{"num_hidden_layers": 11, "num_key_value_heads": 2, "vocab_size": 8192, "norm_place": "pre", "qk_norm": false, "attn_scale": 0.0884, "tie_word_embeddings": true, "parallel_block": false, "warmup_steps": 200, "batch_tokens": 131072, "dataset": "wikipedia_en"}
Each number is 128 + 24 x the weight over its row's rms, rounded and kept within 0 to 255. Layers, rows and columns count from 0. Numbers have three digits each. The size before them is the row's rms in percent of the matrix's.

# gate: layer 6 MLP gate, 320x256, rms 0.0549, rows 187-203, columns 0-127
# up: layer 6 MLP up, 320x256, rms 0.0567, rows 187-202, columns 0-127
# down: layer 6 MLP down (transposed), 320x256, rms 0.043, rows 187-202, columns 0-127
gate187 104:084140130131110117081094135122162153085132108114137148133122130120095143068127129118114128120112168133103140133119134113147110082133117132102117145124104165159136125149160088141092150090138133120126093131103122126115136123119124100132081098157112157174125175159134113134157141115133135131110109122061053080091122110100113132132113154115138088140123157164142108148099151135146100124121
up187 108:115124127146143105129163079150132111122115083142150143110127136149149096140106165146107110144119100132128110138147096147136116106142134127114120089088149153142124116133105105122136126103104166118128123159101075096092143149111144167130124145154119131163154114156112156131123138115152105114127194100147172138135136158112161104087145125120118114168143122077129133111107117140096114113152
down187 108:138118125149141119137204110142146126141160126161136136145113118134139129133153166126141107087094154109143099163137116135117127113168134084115130107117118133171141131163115117133173159101112103122171157096103123126092123107105157159124155113116163133158102130150132099150155117123093137157125115133153139124178148094111143093127123140131151107127098145131157163105146128134117102127144
gate188 097:145112178124105133144135115124117144109183129091123137142133080156106117093124127153128153124126104093135166156163117131194093142149077115122129087144148140140131106099157065112143131153122105108125114155119133109125132103146172048146106127092154095113098158128112171115148156122097172128082080122155127153144154123122136134165091126103136133171117139142132154170159131145128156092122
up188 099:155131127096172123105122154086095136120140150111137146139141104115163083166143130114102085107100118096129136122166102161166126108126129130111131139115097105124137131156115107150108174160111115205135153160153098110139144104145133135114154083133161196143110142114132151158150110140104117132126153145099101102125164137174174110102105108097122107133142131120106100125074153093128118154129
down188 097:148117108125129090160122089175143153129101101113109098118128092124087162096109110172127129136086101106136122148141101081110128150139096134129158111124110127117209146114193113130134133110137121148145086162118171154133118111121136096136091141141131101164163124135121121182149120110141132126092156120111111124113152095130143129137116144111129139111141122136119129110135136165180115094130
gate189 106:159128123137144179175099134133166130163170132142133143138129100170118143135105113136165167130092125111151127121189129072104106133151099120128134102128141159163147152128174104121113115117134152152159078121132086130122171120124157102108136147170104153145118113161154112133126093138108158151121141138138169101156130092107110117104106136128121069127162090132082105151119133130176130087152
up189 103:150135109113150101132164076119127124089145118127091121118117156096103136137128115141121107125119119161135093130135126141162164112076140132094163134114129116132123136109108119100132153099121103057083115129150168118125103101146108124157105144106110168151116165096107144148153130146111107101134091143156119105076125100164137133133143093134130158161112148085104151109115098110108100148118
down189 100:180161122142138174155114132160121136129141121117095141085099156108106086146177173123107120126103128104135109113093147101132142179099144091116146107107112116088163143151128095101105129153165111127134096138085115120162150143148123097118105173107124147131147155112149173129116133132149172124106114125100090128132159128108150123095100150117127144158156125152156133141107134139176138149120
gate190 106:126162108126104095075146141098099110121078153131138084098131105136107145160112110103124155130179149120068112131162138121095132098116119145159146147101097122133122166116099114089127137140115151131155141110131105125094116133190140160101121170104114049141098130089135110108134152154160111108115132148127118107081135118154137065130144127150137121143146144106105105171103166113155158135165
up190 102:072112119151185122116129186122107170118111128150178109106136124141082168124116117086127144143175114112117142098104110131171138156115123113126114099151138106130142083127139142133093127133164109093147085107128108114116136111157115140115132103089151117126143079124133145093124124115144143122110070115133110130155131173096153134111137141134093133088098128101099139108119155079107129143109
down190 104:180141148136124113122104134119113181133138136111116151151125145125118125156143111135135162141120106128138125108131095134171159153090180147094112115173093119123130119103127110144139134145163125095125176110144138138094164113123110128139130106107129108085122123130150156122140147105170132112110134116133120121105137174109162134139070129185115095129101165113122121163162141102165145110123
gate191 098:105081137136135068092123140130103135107134158165123127142140162112119154106116096161146115091107101129125114098109151152131066118101159144121127136169165136124133140114117115117102111116167157148123134164106141173107129098121118123174105138130125135124138120125154162074115143173158115104158114108136112121134138139116135119144153130120136128077129125125151119140116130141142103087107
up191 100:133134142156138101172184139121133156119123104131161109155139156145134131136084140164083142159145100171133150106140098098151138127130163130160113121154174112154132112135159155104121097124099124132104086102113136200117123141115154093139114154145123115118103125165123149124124116126138144090110135137140100148142105158077132182101184135146109095141153143102189111095131107136112106129119
down191 102:156113135197138140102192122135146158084098094138140122103126123098125094130110110127129131124143120129115121126148094121167115122140138182164140183107217103135122161089168118123079103131143102129113105109081126183153112117107123114143101133104163135183125129136117132132127182131138162063095113142131142158122099123105105143096163158125144122144118124155099137138134112114144126136135
gate192 101:119110138148164098130139148097082113131136133147141168097124189138111141112119080138117139139111112142132159157134128116074178151143134125132115106135113120130121150149108172180193110150132133121090078162112121130141151067139111118129095119134131134120123136146082145109146123159152159098152170144141139150083149184151104086158092158141124123121112116083137128106164157171128150142123
up192 108:140119113101114121154105122121123128164116167101149166132139196097124174121131157109128089133090099149091168144168128129116142109150114137109122122152123130123164167123112109092146166153119152118094066126111106087152122093139120124098133153134168106128152105116106106138139097147155150118109173139091114162110123131121098117148126114130133175114134120099150121111162124098123155139117
down192 098:148146110091128101130076100116159109152171183137138114123141129113163133129090136070158118072154120103110103133099145128112138152138124131115078158090100131118137141092127117121150101110160124123125101110108143136101119072111081085138121127109190110163141158098129172160121136118134077118124084134138114176112115124128109156112128123138100126144112123119109135108164146156117170120101
gate193 096:118135160120119127180086171122115103095157151107095128124152144149137134151082108136117140111124109107184140135159132116128154071121085109166152136150126145132120122138124099118138156134123136102110132092125145131074113126157124126122153129134152109131125123149114099172092151160134156076101174127116089134083131106105102128095110083133100123073117154116183105112136105133153098154121
up193 094:135149133140123133093122116137081120131147088134169116076090109154088154155160111116134159110156143145108123142128153184143139169125132118111131151118099143145141120180134107092146089143137105148142102151131165079124123135143138131107123136155119099155123125107143104173106112105102167161140122128168120152158116142148156159143107170178140107118124106166136145119117101101141150112139
down193 100:121098148121152151170169098113120153159155134097151118140164160097095164118138161138087107136114104140138153168139115104160165136142128111129108137146127111159129118156102151113116133121084112106117106128122126145130146104126141113147106128134125100093132111139159127135148136113120162062139115154105102135100132115139137122156175116138149124144119124151158126104093128120104151098099
gate194 094:147173136104127120104121154159125182107109147124164139124142156168164107112116105149142141105109148135157157099123096105112178109124119151136097094123091106093119116103117103177141118182110138142146134110127133166142184134146148113129109104108140079102153101114126186114119123134121120123155117141112121105109149130122147173074112117110085124126115165122145082122169130132068147127095
up194 095:130129130130126093131080120095102096132134154164106135118130091122110125110158170113152162129180113148126175128140156131113120178092119138166133152127160154146117133093133129084151146128112111138159145149200143099090096145105107182128148111126099146094091148105097164105159091113132137129125091114132092104151120094160135120145121129102072131109145124154122157169140107127133103101136
down194 097:133116114129152121163122114144140159110162129158122130132136138072172154122109093091131151108112162075132110092119080114117138117131080125119100127138102079144122089119097171074087142139106105089148131140094143165142125106103094148129125176099100129132117150123113141132119173139082167115161144129124133114136100132114156120132169126139123159086148102093139093168122094106137128100130
gate195 100:150198149087122126124149115113142165114083124195120100097107097107101154184116109112108159091148102194132142120157088103150179130131142106155091128128157161118140148089132133114141082161136165090105135105150123111149113110095126132103098132146136105142135131162161116102169141099144143120114150136110101155124125116107138120117082092100115121106141146144142135138135133135150131161125
up195 100:091114116164141112164087107154098131134120130130128145124193118110115178097119100166148134107100126129122143150154092133105077153127123141091123149162102130081136161149085167123104146137123150116128159108152122126078181161156124112119135139094106112117140090119127124166105129087127124093116119075143127115105111109166144103152107147086111110147106122136108123118144129117098110125123
down195 103:113107114109110078126159149133090132124172159137108112109146138155115121110168150132159133132124088148085139196068128117105129121104118126131108088142136120174135117131101153112160155124137110123112097111138053094143113194061143102122130104135154080138127131141156149138125140127145151117090143090129100098134095119104153126132126162124140096145140136118114109116122111124088130117190
gate196 090:133108121126132164116131122139111096117113113086084121094133103144134110114129112172067130131091146092157135088155161142146156107145084135139132083147149132106123150135108105084105142141097128104109118115129125152121139145123087111111154144144153090095148146137133141153156150126161127145137151170073149089121114133091100154120124137134137135148145108159097142132136163132131127133122
up196 093:103154140138153156139121121074151131165149079167151155112112141158153078110143132113094101138140096128122109093112135109113107109077117141156115153139127186077089113123132147094158114090093156093123113069117092125145119120175123093173146148158133163136149144134102139150135112100126116119158135130134165114179143134157134116158098139101108139173141167147098109149104161149116152118118
down196 094:106110164122140168113105169120104180182127184108139115131155165099118111125128113113147136116163115188138151165145104130132119133179132143147174130147114137125126117117134161099096127153154094146117148157183109172178136124125120127126120101093156172123161119140146098104111165112138106100154131120058111121115109113144102116070122155125122108117133099131143137154127122140145117103126
gate197 098:120155142131116118121069141116125110150114152156118104161115126114136146139128123115116139146136135115126115110134092098140133107130151122108172180126092162121148122087127080159098137111069144146175155145121101173128107123131104086120130121118125130138137109142149146119124154102111097118092089130132105129129150129094121127144163120100138157162128139115174115110106131123135178143159
up197 098:126124113143108129151172130137127147087157140140135152128130104140133115116114100167132118127140140145107102107155102114122113098109107101142124112141168124150122082126140103098132130140143165133136137065156130117082110159139147140073104186132127155156114122140169139104159161107168147147152116122127102154164119117125135124148148151147097103162175086150165090121060145097163120146117
down197 097:105124132083083091149142138139160136152139126101154107163109130105118151125138122109128153171130119156148178126110149097114120119153137130137116128167118125168154191131168140111130175110156106166119134147085193125126153146119137115137137104117133145167148151119109105170130080147132141168134141157142124102129123151121153139118094162118112113090116158100068150134131121140135130097093
gate198 103:084128161133134151122120133143095090095104122149153094120131114146121175144184118150150124124148158082129159144131083149139130121136082099138115133065128103137127106104172125125119149095128114099140186120129134131149139149104140095115165119173089135104120133151163146105162104100136116104119154139129129141103107148111111132104109165163166067115132157149153116108112112147121080133123
up198 101:134113078140067121108184141094125090140096144135118140155136154129106120126116120143141090122117119105152134129136117108105119140089153163117166132103126123162114104123141086088156162176107083101106130133109117134098117117126125123090156109133138142109143124129149108104117097136195109120121145096147103143116091133107104170122158148115148145127169106164140134147108128122159119115116
down198 099:098098178104145170125116142097156069158105145141131125120163125118096100122148086128115121160121115133167165116176100131137124123124140154165118137139138099148103119091105119130132147128146138101124147154135117111136134134114152121107161129139130151105095123123082091142125133133087101107168077148129158097118129134142134125121129119117125153167146109111134153102194130151114126179150
gate199 109:129136150068106129151131166191144116125118162094145124125155148109130130137101163123170141177119149127134138147119119130136105130146153114159162138169136138137134081092114147099142093109132094126100130159124161137092130119108137121121150116123144146089102132107119100091125133182108123157169161123144098122100127118130142155168133120122139148125130135125172144169159141128162139131132
up199 102:090144114163092124145131146113128118138132134140154064138162089098091113143175110115127108154101121180126128168151133158089098086187130136117144124128125135141137125094110140092101114093108113114144112133148172127151091137120094099118134127148155123159150114139134116093159100136142123130174144100133110102111133131127133121138123176148132151119155121104131107137142130107127098125140
down199 094:135141138088120149137108104125126134101133153146151117123066142080105154125102140137089146159100121118159145134140143109119150132161150114123179119145124118112140127115094114131124138134107162119122104102078154127160144139104149149183122100101106122131148107127115108131087142149112109141114096150121100110107140132152115148143149128130121188139119123163170121143123118135139152111100
gate200 100:132090140129136139067145153134126104159097130152107145151167122128102137133147108136146113130116098168134143119136133109141102126153140111188139119115107128154152110135115118098122085119098130190146132111154131122161165115138146145115110136111098147162114142080116115106139075162070130165144142110116166133138135141134144184142069132127139141103146154108124115117123144115052154129146
up200 095:156136113127135073094146138137103168158128072132128129149129150088127152139104117153101068094143105154147149119114162144147124105149137135128133143145130116117147165168106145115093141107148105113122167163146077145122152133146137090139137111178135159122097157142115104157138128093141161101128153092116145140117159152136147085087144101151111105108136129105119149112136129114104112139118
down200 095:138111081154124103123123128161129115146058152177120119180158085165140131163156112152121141136158112105137101117123120121093110118154122099150103116107106075117149110117129120106099129128117140140143137120154160139148113143126183132127122132082118088148143110064150157088168114138100146127143128107106133131118136146153165154135097118134144169127157142154079117145120075123121116104159
gate201 093:085179155170112123143149139115141133104091164171121188128137169139115136122124109120114166085115113098168131130132115139134090122150158108146131122148101173107147132166090128117118091147121156173142120133145120177125144119127160100094096141092105141182147133106104103125098160121103121146106157135160089113151142117129143144126124171157113150113112100125115156091170147131095104121116
up201 097:115143114129084139090112121143111152093128116123108165089140123155094105096154127116110129133134149110119118163169134159105158123152156097125122135089153152129128119105128147090086129147115110153156122166155132163127112109126173173140108149139075171178128128118118152092190156113123138147151148117119128162127112123090111138075160169117171167166133128143096105169126092144122160129125
down201 094:126161147126109152099124097120160094125133139108139105140153149139124103127155125145152117136130123151131158121142104138144101117101167096131122117202069145151129140134097081129118108090115147154136138141140120122121129114140144102120078146118170085135121106133098134105117102164149134141109131114101104112156104114136115149137168161152079121123117139091135123150145180117124116122147
gate202 092:122141171150134135138117158137113135125156121093142129109110118143125130126070084093143113146134149165148157182125136123170158098137129137088166112072082180140159127115121120133119123102131120139157125119126158119145131168103131128166150105108083147105147106091137131120164120132126162150074097110116164136143135148084096120121129124090113117130142094076130090096105161128154126150155
up202 095:079130140134147111137102106063176121145114147136121117103161080081105140130178138088138137108134134121101119138155136133104136108095129121140127127140117149114060118175120120128144101110111116144137156087138132142156132127116058126103104138158110113070119155158132143143103122121058143164099118112118125143155101122172105099136138142118123090162104131101122117170141130090106150142105
down202 093:168144074162086145074149150145106086146142104091129144132114129137159122117117123137127138159099133102117150097099130119102094114103161104134119096138193092091154150122133131144159165105115152093099142145078098137141121082120128168091122126116130151146099133108120143161117121137127120165135150160117140141142132133127121131133142125175123163149122163152140163142122114146130136091114
gate203 098:113166157141149116105109116124171174103110149132172080158147159108121133163129080112115147127128106123120174135156117124152112121163163077153102105168094085201108134120091127157112092116178140133117096119087123100111132113156145150133140141137118114133151157088133103116107110151096181117149110125135120066124146109137087141110080145106077140142108153141149115132112132126183085112129